Part of a small language model's weights: learned and rotary positions, normalized queries and keys.
Each number is 50 + 15 x the weight over its row's rms, rounded and kept within 0 to 99. Layers, rows and columns count from 0. The size before them is the row's rms in percent of the matrix's.

# gate: layer 4 MLP gate, 384x96, rms 0.173, rows 318-339, columns 48-95
# up: layer 4 MLP up, 384x96, rms 0.18, rows 318-338, columns 48-95
# down: layer 4 MLP down (transposed), 384x96, rms 0.041, rows 318-338, columns 48-95
gate318 096:51 33 56 67 33 60 09 34 52 63 60 69 56 65 58 45 66 49 43 58 58 11 56 42 37 41 72 54 47 33 46 41 52 36 54 60 71 34 75 30 42 43 48 53 44 50 46 61
up318 090:36 50 76 30 70 79 57 73 30 70 43 63 33 48 52 37 63 71 39 34 48 49 65 52 49 43 27 65 34 38 65 42 74 61 63 52 27 57 20 46 46 59 44 41 60 77 57 55
down318 098:55 47 68 37 41 53 42 55 56 66 44 53 67 59 70 05 23 70 63 54 64 64 54 35 38 43 40 80 53 60 16 73 22 55 61 49 47 54 73 31 29 45 69 61 30 37 38 63
gate319 098:38 55 32 39 53 79 38 32 74 62 66 59 46 48 35 42 59 71 57 47 41 49 66 45 32 47 52 47 33 38 26 50 40 51 62 34 55 42 53 56 25 58 46 31 68 52 21 66
up319 104:61 78 59 37 30 24 46 42 54 89 65 36 47 60 59 33 29 61 64 53 24 33 79 37 50 34 65 88 65 44 66 48 72 44 55 59 51 71 43 43 68 26 39 43 44 34 55 60
down319 106:52 51 36 50 68 55 71 35 56 72 41 62 53 47 32 35 60 65 62 53 59 68 43 64 64 21 39 38 69 52 14 43 40 56 32 45 40 60 61 72 36 54 38 57 43 11 42 37
gate320 101:56 58 43 35 43 49 25 42 50 76 57 50 70 64 75 71 55 56 76 40 54 60 76 56 60 68 58 43 31 66 41 53 43 53 33 81 74 42 38 62 41 51 62 67 35 64 40 58
up320 101:55 67 53 45 19 71 54 51 32 27 67 42 63 64 57 41 39 46 66 40 61 33 42 67 79 49 45 38 26 52 20 54 57 27 40 59 49 46 60 57 47 51 72 28 73 35 42 36
down320 098:81 43 46 37 40 71 51 77 32 27 40 45 61 37 50 50 69 38 48 33 51 41 35 37 65 25 30 00 34 55 49 50 50 53 70 48 25 27 50 41 45 63 60 47 59 33 41 47
gate321 093:40 44 66 40 57 41 68 44 54 46 59 49 57 40 75 58 41 54 71 48 61 41 57 84 67 67 36 25 54 40 50 29 60 39 73 50 58 58 03 35 32 24 55 72 36 59 22 73
up321 101:65 27 48 71 58 45 39 33 78 44 52 55 75 43 50 88 63 51 56 53 38 64 33 53 29 37 50 56 58 67 32 44 50 51 41 62 48 52 43 55 58 59 36 62 45 14 59 70
down321 095:35 47 54 48 62 47 67 33 20 39 55 48 54 53 63 64 11 69 64 49 30 55 58 70 70 66 34 71 52 47 52 60 62 65 41 36 63 61 29 35 45 49 74 66 56 56 30 49
gate322 090:38 41 46 47 58 39 13 43 02 41 41 59 49 58 14 55 66 56 62 58 51 52 45 44 53 46 60 47 58 64 28 41 61 38 51 73 35 23 53 33 43 83 43 55 40 35 60 52
up322 098:36 39 44 61 56 45 48 73 39 64 41 33 64 55 45 46 57 52 50 65 55 74 51 64 49 56 40 63 44 25 09 47 34 79 66 64 61 55 55 64 52 28 57 54 41 08 51 53
down322 097:37 58 65 75 42 62 70 45 39 44 56 72 45 45 70 44 54 59 53 47 25 27 69 33 61 52 40 69 57 43 63 33 76 35 32 31 47 81 59 67 74 59 64 42 42 38 51 25
gate323 102:70 47 33 42 72 38 18 56 74 23 61 50 51 68 32 39 27 41 50 16 54 53 38 57 30 64 66 53 61 64 17 48 65 24 40 42 56 47 35 41 40 80 56 64 38 54 43 28
up323 100:41 35 26 62 53 40 61 47 22 68 52 36 72 17 84 71 38 78 58 61 44 46 45 73 54 51 64 40 67 29 36 42 37 66 57 29 39 58 58 53 59 63 35 74 46 43 29 46
down323 103:56 83 46 56 41 57 37 53 61 44 40 58 59 51 63 57 50 38 57 53 47 63 62 32 90 60 48 54 53 56 50 62 62 71 50 22 51 38 59 57 55 65 58 23 58 42 41 72
gate324 107:26 60 62 48 71 42 64 47 56 74 67 63 43 58 69 40 55 56 62 64 47 61 37 48 48 27 45 53 63 41 16 66 68 32 35 56 72 55 49 29 58 63 67 55 59 44 17 52
up324 101:37 27 50 33 51 25 44 35 20 43 23 48 43 54 48 55 40 63 46 62 41 72 56 15 39 62 35 62 39 77 56 63 57 40 66 49 32 92 39 59 51 58 43 49 79 79 48 62
down324 102:51 91 35 66 43 64 41 61 48 22 52 56 69 67 40 55 51 80 41 40 29 47 39 52 73 78 79 72 39 39 56 68 54 78 61 57 55 14 46 54 54 54 49 58 52 41 50 45
gate325 097:85 48 74 45 68 60 61 29 54 29 48 21 51 59 39 45 53 60 42 68 41 43 40 57 22 62 47 48 53 58 68 27 66 77 38 59 48 68 73 51 83 72 52 56 55 33 46 70
up325 096:24 75 54 58 20 52 69 65 20 46 73 74 56 53 67 69 58 32 41 34 55 49 57 54 41 53 37 60 67 61 53 48 63 76 77 46 46 41 55 58 66 42 31 63 51 51 72 59
down325 096:80 75 47 71 61 74 34 36 57 53 56 22 59 56 60 46 42 75 58 53 38 35 40 62 61 37 40 60 10 27 58 47 28 33 48 53 67 31 66 44 44 35 57 50 32 68 30 33
gate326 100:57 47 28 55 62 62 39 69 51 76 87 60 59 46 57 23 60 54 45 51 35 59 37 53 62 59 33 68 68 57 60 51 32 50 54 71 39 52 43 69 43 67 48 39 48 62 65 62
up326 104:53 67 59 29 71 42 72 26 42 76 58 59 35 57 52 41 66 25 35 51 62 63 34 47 79 59 34 55 74 30 67 71 17 43 53 52 29 48 45 71 54 69 59 76 36 71 40 64
down326 102:52 57 42 65 30 60 40 69 49 75 42 50 66 47 50 55 47 43 60 68 27 56 52 67 42 42 83 70 39 42 59 40 27 50 42 65 40 38 61 37 56 59 53 64 73 49 69 49
gate327 099:45 99 57 37 56 42 30 59 29 30 52 56 69 54 33 59 45 59 55 54 52 41 65 44 17 23 60 53 71 41 32 84 47 72 42 43 64 34 49 27 68 59 46 75 33 81 35 76
up327 100:24 75 50 41 48 56 49 53 69 68 31 32 46 41 56 46 41 38 53 60 54 37 80 44 34 59 47 45 49 80 33 40 52 39 59 31 59 44 35 44 52 37 50 74 53 67 35 52
down327 098:35 23 46 51 26 65 30 34 68 46 53 55 50 74 46 38 52 41 29 28 34 58 64 52 48 55 22 54 45 33 68 34 47 29 69 64 31 40 42 62 50 40 59 22 29 45 32 60
gate328 104:42 50 58 26 76 49 47 18 42 61 55 64 14 60 62 56 46 68 27 46 32 59 39 69 49 34 70 44 18 70 56 33 60 43 18 73 33 63 49 65 44 67 68 51 60 34 43 52
up328 096:38 41 57 60 36 81 51 49 77 39 45 17 60 51 45 49 38 56 49 74 36 64 53 60 53 47 47 61 39 07 42 64 54 25 34 37 36 18 26 60 63 53 36 62 40 51 50 48
down328 097:43 73 45 37 85 56 37 62 67 61 46 66 48 43 35 45 43 48 28 70 41 51 39 37 24 45 49 42 70 73 53 31 59 42 56 76 57 84 51 60 16 31 45 53 47 27 21 50
gate329 100:41 59 75 54 42 54 52 72 44 58 37 42 60 60 58 22 38 46 30 54 54 29 26 36 86 57 35 78 41 35 39 39 73 49 79 55 46 32 51 55 66 53 54 41 31 60 45 51
up329 099:52 55 56 32 54 51 40 76 53 59 71 51 34 44 57 33 60 47 51 72 68 16 51 60 44 34 34 55 38 37 49 36 53 51 56 51 11 55 13 75 38 37 54 47 76 69 64 24
down329 102:24 34 41 56 57 41 62 53 37 67 49 48 63 87 52 51 70 56 48 41 40 23 39 30 47 37 48 91 28 32 87 66 79 50 51 47 33 10 39 67 62 38 73 48 29 55 38 43
gate330 100:18 51 40 67 65 65 34 51 83 51 54 24 33 49 51 73 56 75 44 45 40 88 65 54 40 41 45 33 18 64 66 37 44 46 43 50 82 60 49 47 78 57 33 22 61 43 58 64
up330 101:65 48 43 65 36 40 35 72 67 45 26 50 41 50 66 59 68 49 64 52 50 74 37 49 51 33 63 43 60 63 62 40 74 10 57 81 60 14 47 38 61 62 44 35 74 24 79 31
down330 102:51 44 43 44 61 67 56 21 63 70 74 55 49 63 61 39 60 48 46 36 49 47 15 36 31 57 47 33 12 56 51 59 31 32 55 46 58 70 44 70 45 59 60 55 34 41 26 34
gate331 100:50 42 64 50 46 51 40 31 43 27 60 49 57 36 50 57 58 66 45 37 50 56 41 40 41 59 45 40 68 46 56 56 15 53 41 62 45 67 42 39 34 57 31 68 72 20 63 66
up331 105:40 27 53 59 57 51 27 55 67 59 71 46 49 74 75 65 35 41 34 42 25 46 39 54 73 63 80 49 43 73 57 42 61 58 31 59 58 32 61 37 57 22 42 46 49 26 61 60
down331 106:23 42 54 38 80 47 40 48 62 53 33 55 65 52 45 51 75 68 47 61 29 48 62 35 48 59 82 51 49 57 59 57 58 43 40 56 51 51 38 62 44 40 73 43 34 36 32 33
gate332 104:37 32 88 43 73 57 62 48 15 36 47 08 43 27 63 51 46 56 57 35 55 30 51 33 47 46 56 32 53 65 46 65 61 64 66 40 46 44 65 23 09 64 54 46 50 32 54 56
up332 109:62 52 56 66 56 58 71 19 48 54 31 60 64 44 70 39 59 48 48 27 35 70 41 26 67 40 48 25 56 51 63 56 38 44 49 60 63 54 69 35 48 76 62 51 61 66 55 67
down332 107:60 42 42 50 60 41 53 46 75 27 62 38 36 25 19 50 27 62 51 51 13 28 56 50 66 32 56 53 85 42 58 57 54 88 43 49 53 57 52 43 51 44 39 35 55 51 42 41
gate333 098:30 41 51 38 51 47 68 63 48 24 57 61 26 40 41 47 55 36 70 40 21 51 41 63 49 37 68 63 43 46 47 65 39 55 52 45 37 44 63 63 53 60 44 46 45 58 74 54
up333 096:26 63 38 59 26 37 49 65 36 45 58 39 35 51 45 41 47 35 61 64 48 64 61 52 71 65 71 81 33 63 40 44 72 48 30 33 50 27 45 47 45 36 55 74 30 65 79 38
down333 094:74 49 44 51 49 45 42 59 64 73 31 35 31 64 56 53 57 74 36 53 52 49 57 50 55 64 74 39 81 65 86 66 68 58 22 25 67 57 34 55 59 53 38 30 45 51 63 50
gate334 101:43 37 54 57 51 62 51 51 55 39 49 23 55 38 41 74 66 49 65 56 04 43 62 54 67 78 33 59 51 46 57 55 36 31 59 53 40 38 85 48 66 45 28 51 50 59 34 44
up334 099:34 36 57 42 43 28 46 32 47 87 68 66 36 21 58 79 72 51 53 20 37 61 74 60 33 29 61 64 29 20 43 35 66 52 65 34 45 31 59 48 62 42 51 40 50 66 62 68
down334 102:58 41 53 25 50 72 45 34 20 25 48 42 67 47 49 38 11 39 54 65 68 60 61 47 67 64 50 33 78 55 61 56 59 58 30 45 55 32 53 64 46 61 53 48 74 41 46 31
gate335 098:47 67 28 64 45 51 22 57 54 92 29 51 43 47 27 57 48 24 59 56 46 40 70 52 57 51 50 53 51 53 69 66 46 10 64 45 87 59 48 67 71 60 22 49 53 55 30 53
up335 089:43 48 29 50 37 64 35 32 44 21 69 24 38 59 75 43 66 66 29 51 43 58 37 22 57 39 43 41 38 81 67 74 51 38 49 58 44 32 61 35 44 44 62 66 57 56 63 65
down335 089:42 49 39 39 63 40 49 68 70 60 61 42 44 54 58 29 36 76 83 32 42 57 73 64 54 45 54 30 41 41 85 53 48 41 76 29 49 39 32 60 83 37 74 57 16 51 27 55
gate336 097:72 56 71 61 69 53 42 51 56 60 17 39 50 60 76 25 40 22 48 49 58 35 74 65 36 46 44 51 50 45 56 45 24 61 59 57 52 63 35 49 72 19 13 23 53 36 41 53
up336 101:35 56 55 46 69 59 39 12 38 57 59 23 59 60 60 19 35 51 63 64 73 56 60 64 18 47 82 73 50 41 22 30 65 35 35 62 29 56 41 48 42 21 32 46 37 52 65 58
down336 101:63 60 60 43 25 59 63 57 53 71 37 69 39 42 61 55 56 60 33 34 21 33 50 50 67 54 58 39 06 52 53 63 47 31 48 66 56 49 68 67 85 40 66 59 21 27 83 55
gate337 096:25 45 56 62 43 77 73 49 59 76 71 84 28 76 34 66 65 42 57 38 38 44 42 46 44 61 37 54 35 57 58 13 25 54 76 49 34 63 45 39 28 85 52 36 63 21 64 43
up337 104:58 60 84 25 57 47 29 50 69 55 40 63 73 48 69 64 36 61 41 53 34 24 67 38 39 52 59 62 42 41 63 48 46 72 56 40 49 91 56 66 29 68 42 48 59 51 65 46
down337 108:52 44 66 56 44 67 56 43 41 33 33 43 50 30 79 45 34 68 42 46 68 89 42 72 47 67 47 42 20 50 50 51 80 42 44 69 33 60 51 54 59 34 33 65 67 65 42 41
gate338 107:71 23 48 53 28 28 54 29 42 67 50 59 54 38 22 40 52 64 36 39 72 57 38 33 50 54 67 57 48 47 63 76 40 28 54 67 35 59 57 36 46 53 04 45 66 83 50 89
up338 096:70 47 56 73 51 31 48 42 16 50 15 33 78 69 34 33 43 56 52 68 79 60 42 64 29 57 41 81 56 85 39 60 51 34 76 35 34 21 48 58 35 39 35 51 37 62 33 47
down338 095:77 64 68 45 85 45 54 84 93 35 46 43 33 64 51 28 53 76 46 77 51 50 83 71 48 33 39 53 24 26 55 19 61 44 56 69 52 61 42 49 31 57 48 39 58 51 46 58
gate339 103:79 31 47 27 44 43 77 54 37 45 55 50 49 40 51 63 42 61 40 74 59 43 32 48 46 43 47 44 31 53 48 61 51 15 43 50 44 28 18 81 62 47 78 45 49 44 39 66